Weights of a small transformer language model: MLP 512 quick GELU, no biases in attention or MLP.
Each number is 128 + 24 x the weight over its row's rms, rounded and kept within 0 to 255. Layers, rows and columns count from 0. Numbers have three digits each. The size before them is the row's rms in percent of the matrix's.

# down: layer 5 MLP down (transposed), 512x128, rms 0.0656, rows 75-99, columns 0-127
# up: layer 5 MLP up, 512x128, rms 0.18, rows 76-99, columns 0-127
down75 099:126126121134133086095154171148147133144126157128110121148132132127111099114085143093167158191108099137145133116128161117116168108142114090151134105107158104113092145152090089112172125143161124143113147103128164129102126119131102125158158146098149141158164114126168155108142119146117111123135123139093149114112077144125145138161119134123153120154132135158168116167086197162110101123150
up76 107:097161132127118108107138152140167130126142132107126158153124089139148144120115125134146116144132146161139159155100123153129094167140123117118136127159119136123118141139103118140117123141127135179116153130187157091186086091107159154156131106114125172128133084093167103121143120087113122092110134141117149102185125104101152185123138125146152167138122146084147171148125157123138120090173
down76 103:139084125129138133140126092101121086094123116100131117157132131113130148188132140114104159127118113100137122141139119130157127106142147118147158114123146147087180118148106145117117151119099096139109161145141135124117151115123110044100144147136120117171090139076102123100090102120174132094102168141100074130138131150145148091102119133145092157136115090188129136096134121120120129137114
up77 094:085100176128099149112097123140127139134132094152101159113147141100155145121080158137143109149127164165115125084102163081109139147106140166191128122097146178154116135147127131115138135137112123142106111147105122107135121151133118120122161148086099147131148182144142139098145087123110116137077137108156103098121116132166144112159114126171114159090151118115114125158110088138147123109093
down77 102:112111130185109146122103159107053121107109133096143059140140169135073119156111152086110102117128115163099152124126117130129130135118143141163168121149128126128137130126176123121147144109081119140120111080098118106101089125090137134141154104099105123138139139122118161117142127101149114118147102124101124172094097123120085150155126105125154104102145108099099145115103128160083123113131
up78 108:164146121147088100146139079125088148142132141130150135141164110080129119161115164120116097149161142135114074115136124135163158136130146143170087120126117128096089108116162126116154149085198127119161133156139095104111107129144166152145176132120189094131150088110121175120132152097123096156131124123136114158123157119146132139152144130161138106152118125153161161119127122119110124124144
down78 108:122162134153166156087156144141078115129109151131145150109132090125090115164133149135113170094085105163158135140139112097146181133129129126097141118116116109118121160122115113120158152110128076077096075154121117108149113107108102105104086138117124086111078123144143139133129107168123129130122128135184115137129129107130129122105173106119142140148141103173102177122149100153096126129137
up79 102:144121147107184165107072165147144130135132155147127134143159149125162111137156107155160066119149134166189151142109098156148112108090138136120123109114132119133146135142138116128136172089157136164117160110110150135148129158168085115128130176087151104113125134157137124142117128129121107151083118138104164151133114143149145132125121066149117145094128118171122099110130160095131145152119
down79 098:115113125149097102152101117150155174136127138154159135101142099157103092120121139125119118148108104136099152104097116139151087124179163119131162125099139102115148184116155094080125157170144166140116087128130134113127135171163143124116093120103090096113130143147141165120132144141146072073152187105112115121143117161101148139117153100131146138120111137102125106098123126134091114121146
up80 110:131133172175088127161172132131121105085123130139163154128137099125147143151104132149156124127142162131100177128163115126135125127165110103142079116095169122113093167112106104101115113088171153115133142145119164158165106131106137127118163173144110169145113137109120139109124185140162118150117143116110129140136138122147131153124158132154114107093152145168128126089104135136088082139166
down80 108:098146149143091135145111143130093135072137110146106087126112126138125086122142114102138137132125082138114131133070131122124181107161146132135107082163124131099110139159150076124181134124133117103136131125054165158154126137112154087133158161132135139106145156077143174143096116129147122116128149141100105135144119102162135125104115134116121142130152151129132120153113164137099164177116
up81 106:127151140144089171101152119158180117143117162113135106112127129117122149115086118161140114094168174090106160125123095177133135121109104131103119167121149161143126113146166140087120141148132158158101119140133126129094108142141120129114152127101107070110144151146151118133152125145110119141127102086158170118142150213105155137161139089124157149139116136141126138165117135136150097132162
down81 111:110160142126072087083101126155169169159110155100144102133099106115091144118096130132104111114159138172120124088107116162149091163142115122126144153139116122152126111103107157136131143135155148106140110131115132146157137143095123065131108124160098136110096173098143110102123121080137106133166141142128138124141103188090153101133109123154123089125127122134143095156117132157142132147172
up82 093:158110125121077140195135084110153105124086106134165115138164128157110106128098148157140140106113149146114132132193142089135118122087115140126123146122138108142116118137111156121120103133110164150113096140173109091089111122121139106115107112133130152152165087123164134159112105167121159112101144131154141128156136142173141151159122078111184117146173121131128165137102100103126137125132
down82 094:113129098143119128101122153130140144134137110142139137154134099145103120118175110087148143122146085141108141111116127157124105179100130111141087123100112120154118098137146134162121107148153157138102128113142142139120166105173129130147150137127158138111118075156097122095153131125143157102167124118112146096089132106093141187077162120088182138117106099156150154078171122156149091144136
up83 101:120149078088124155105120073151142113139156134145098124143140094134112108150105119110134170116130149123118132145138161065154128117075140114177134145102114100126112158139114105115110096128137131107146125136134088141150140126132140162158164079091113104112084102088103087166159121121089115131101139162128129128138119114125121145132121165153055097120126138141134083133130122118149144127167
down83 100:146133129124129111139152157096105101107180118132111121131112147160101142163124078138122117125123081152119188126126130130153145141092140134120114142160143143147150141124113166157127113168107122130159127134100104107171171155157156144095170125110169088132077158138125096129165165140123109136134075112146121128093144112149105136096140142161149132063160128133102119116118119109082141112114
up84 099:144142185123144121114169091150187113140156162143098097157173150107103143162128115133139117102120157142131140160132162137140112137133114105173139155104146089119147148165102139095127100068152108165136127132135110130136110129157149126107134168105137085102132125144086114132093130103148126172157106090138124100141144124142100155165142112131113134110108116139133153152131079155083104104127
down84 105:113134101110136140105104180115134128105119124175112172135125139109140123132158181147100110143136111114118122140126104160113172154122073133108138149138138134111118111105140133121105167131129136123104115144123125139147118115104135104133161136166151146116121099146141131082129125083140116108061160125127138144062155176131154095138156162085121120144151070164102070140149167126150137109134
up85 091:112127163128123150130151107079153128075158140129116077104145106133101088092117149154125122139143114067141116089130113130110133144122086138114098104146141155113127112151149072118160132067161144110140081095102117143163129148111083187112113139122158136137127123126134147110139144170150137136118152124145113179106114118136142103104118123167119132097130148134126123148136128090164169133157
down85 083:177139103142125088117135136146135087179114125126135174090084123094160094127150116118142128103147123143150087202153128133117142101116139149148154149151085104110101147130134135110087123136111114120100156141104148134133164094109157107160056145132105123125096132124122136110117141120114150087193123131107110128139177159101116150155131139121126118113136117100144141090098111141103124138132
up86 092:077127147134135154122107170164102160147135156138093135109145111096125107086099123104131113119150108112135135091117109160139088159112095142094079130126133145095188161134141156133155120109123097148122141119151131113062109122133125097126142139128145111148104139134147120135142128172099133148104086080165102133126162105153146108120112151107160090134173115143146099138169147095110116159117
down86 099:121148088111122099130110107149132163118141146134094168123136115140106132162106114132157177133131118117139063118112153088109139155106176081127114119153140110121154179096126107129121170137102105089117130157156132103160141125125176135130109164132097168121109117083102139142130124151162149169113117087141126103107110109131155136146083135061110149117133109124151128160105119123131118149093
up87 087:166140139177133126111183125109137064140115131144133127094158114111178151116109145136127094081146141148120154176116105162156135142152128135179111117156127085126145128180107135147131135121153117117123137127129104120118163151126083096134103135095149115147113120130165174112170124156107133149080105161097161149133111103132146138130114125154125118171150154128164131126135102113143127099177
down87 084:133141169125140185130104122091113087123163133121154110113115141125139098105148110115096124156125130108155136141161130136153145124159168123122157123115108084139138140167140135062156106167121094128139108117166165127153145141078129152075117155147147098131125142133166105150135120167095124111163135171142112155112094123136093086106071159154125147136115152140123121170142133114108132142153
up88 107:125145128125067115122159168150140133145114151139122102135147138100130114190110102129103153139138155110188141152105090143123125159141145099124148093158154152126098141107126134115126139140104164152143132097109134117104110156130132160115136128104143156156134117100127136083105131130118082179126097147141089156132132147137129143165146084063136150118141136158123134139125094144086086072104
down88 107:070091090111127150103176102136146117109102142110127125142105102137089102130134120111152103113133128093108075146132141117156151148167136141180123141120133126128142086118113141116116131146138157102077152091096121122181136156098110127119113136158157077112093159107086136108125139107133116087111126107114132118063139155142122102115111125149136118103164096112152088134136128127128077146119
up89 100:108121127148148159137057133157134135136129144159132123120144140110096133103135153113131111177110114121124140127109121155142127096115124135185137121137139108121162099161114058175110167116087121105090134130131105081112156127136124127183156081097064158108114121141119114121113135160153113089144131150152164135153173090123114121110104157121146117131163127178113131128119120145124121127125
down89 103:120157111133170159074149124122148130122128123157120110176175133141168119112156112086126111144155150125111071138118124129142110141140170110147173122099127148155135110136123165123121143130181109103125181121108128138115160146109128106096154190142130119110129117109156118145135123154095123105081133119180131110117142094158144106147119118152093127118089139160150143129127164081143104172129
up90 109:097083155129104141132128096104137117143152108159170166147108145106113134099146112175117135155109096105103152116129102129129114113107155148190127136160092144149113102119126135163153134133099150117087116153123141119115089113162135081126143120127131133141140138132089124082092117145140167171132083122149109176190122111097148106110127073131136130143125106162123128134141131083109157145103
down90 115:098139125100133130136082138114115108136143157136161123154131153175111146148102109136127144134125124093158145120077100114117151113071158068133118112151099155119078131119095124156180114128129128145122114160137122105123127138100124132144140095123134124145118102145139126095105119142135157163102143117140122091177147109140152138109060148093116129170136158171098178148121077101132122143105
up91 101:133106122126123125180121120088103109164122112160091141128153174139124104133118119111113096124083091123087138189180139103130135105091129091157136129083095102154118099131129119116098149152149090129097144113117121156142128121124132164119108132142141137075134100116102176107130105113122154142144116118151078138140146110110109170122135154156112112103128090123144133128157151115105065117162
down91 106:143130119161096152137128144174156121155140131157127126128147118126120123126095131175130097094162132132131141118139109134159128169171136157157113122111127165106132165095080147144149117122129128108142108122137125119148161105102121101108146122148103144105162132097088159176170146165084145179113126152111136132122098124128180121168153055123144123147133116134166106108114144137072116109106
up92 100:115119139135084166122141111163153138141094092123171125167122138102104161141120110150106073104122119123137171138106107163120124100104068113165144092155118107133142135126146157146123131095134163115134132097110162097099111133147144121166114119111104137129074127110127126070121122122111109094134142089139075128119127136142145126150069120140157183133136101146110145146133115135143121071116
down92 114:130155117103107104174129167106112117111078167142138083155132114129127121135100136096081115081117170147138116167118154124112152122147081122186159173137147160130190139076129154123138182130115166100143124126107154146119169167076111110100130147125130133113149153123147122115143141126166140148140117120114134120129128149109138126154158159101126166136156110117116109110129131134124147160137
up93 106:146113117134124112154141135119130104130120146127137151077195131148095105122141114104092153114091122158146124143097147084171123124153117118129089110122156142105148115151127134149103135126163112146111091160077147103104121096175086123115109093144187123112141150148107111130123119142172117086119146164138138154160095087154122149164125150118104149129182096122087105123112122132155127117108
down93 100:183129183104101117116132113126143133116120156122095123147120145117151127122165088136093133133142131114095105082125138147113119153124104123159110084143165113125126165144115125156121040154160147144132111097160104134125153104097122148131134114112135137119076149107092115116105144111139116186166113150129087132160109133117119131157137105149110091119142126096185115139130098128167136144162
up94 106:127103171134136128136106147173121106118133177116113127136132114063164131120126132154151119138103133121101131116121075117115102132132123133119163176139084075107121107167104098128125104133076132148093126124107113119129132120168161143105144145138126138114113169136122144124107114099146072137122132182122136149166160103104132063152109142127137135129104119119096093083135105095099117159103
down94 108:083119109112138057094179120134147130181171137118103124112125138117120116147155129116128132119127114152150143144099143119143117116122101125110140111075164141112125081122132136085135149148141124140086144139120166093102111099127112145124148109143128119168128111113133149120120124098138119142143112111161144122111091110138144149073141159176143085146145158080146071176138128104120119108078
up95 090:141149109130134108089089118141100153124106170137086145115129131129162162130108131150178132156174129117111153118131102132151135142166139147115116133155150142142118128134162120120138127142162130100143135139127115061147135102100168163164153098104137126139170139183117135143146114138150120132157134129131124148163153074082113150147066137121120098108134116103129090148095143114131187092154
down95 103:162132123126165101082099118146101170142129137139107119127140096112113131133143132158140143102114122110084148118144128145132140133143070122115108129116147149175115143134152128145083108194164119124151092137146161080151123144123144114081130152102111151151149169117104161112110145186156134132123173168169150142115125110133123145179105109103142142151150136151165141161098125136128165116106
up96 082:151102152105113112126161138107101104129082100145102182112119109098143092122137095105079141137137112142137136132123123121124154167107132144163130133120136126175136113121109160097125190147140130153137157125184169124157115161134126144117130134121172095123112101130156150153137083151149104165099119091099116147128163140169149164090166164085130144124131106148143135139111157160110115150115
down96 084:131150120114135139134174125079147140127165130123134122105191124114076111134092142090110167092117111099107153113063077129126101079137107092147123130136117127121123119134141161130139085098146104098146108150123163143156185143117119101098111105100129110101135137106157138178131139142161130168136090179141121106151132104114155108095128097121139152117132105124125106124145130129122102148144
up97 107:161111137110114131129163138153123144146146091143127122142143121119126118136131142124148102153157145144130140091149138139150193149138105087168164144154123138125159130133123124123135131106156174157153141138108171121139111116118072122078116146165142155102112089095160128173177077166132123097137125114200140117137143154142142094156144103156155160124128090140145099115155145122130126151093
down97 096:113133148148136112102128126119140074174142122163121105157096147157125095138112118136087147120131100092096127126155135138091104070107128134156113106136104120140123125115116136113128065137123141121166136128153097107110134097098132133158133138092089081128157171158118133131113144091126149152126134119095147107092150121096149134098136166108148116187156190148103112142108141121110076128133
up98 095:123150182155123157154137115126112141139173088112158086121102104088137100133138155105087147107150124166122114111149109153080147117122113135120127082152110133093175133106086157173118160131132129127076156114123127110123099115136112152092148142106079122149166158131159167154150116122107157130115120141114167136130099135171147141130122155097106092112118120137118091094146113099136134159119
down98 105:120127129086125120158091144132173120077122153118101144155126130072101109141164101132177149146115136145141168104134135116177171118108100121133161136124106134107132139109124133143131140108120118105109078100180097099126123145090131128168116134105122147126115202176090116179120132144134147113125130124163149142081121095137118096099152129122125122161114129126136127152127098089129104129093
up99 104:153108122174131122145145090134099165087095111111148128107163092144130103128141155100100135122123099136151170118139118145104117157147113111104152123182169166129162129130088146159139085112187129153105131113140151104125107124127155136146153132063121133119116148100155122108141079139170130105107143100105120128110111120097117151174126160116150087172125132134129098125134084107132111142106
down99 105:143136133104143107178147126102136085109128082095115092086136146131149138079122082117142119145117113111156076145134135051102131120082133097117119160125130112129130165138111156119146138156140134111133168103168147104129115144170103156127125121107153167107107156143112154095130126113162136146160130097163118102149153121146166114089096143146141144097103113113136108150145160123135119092110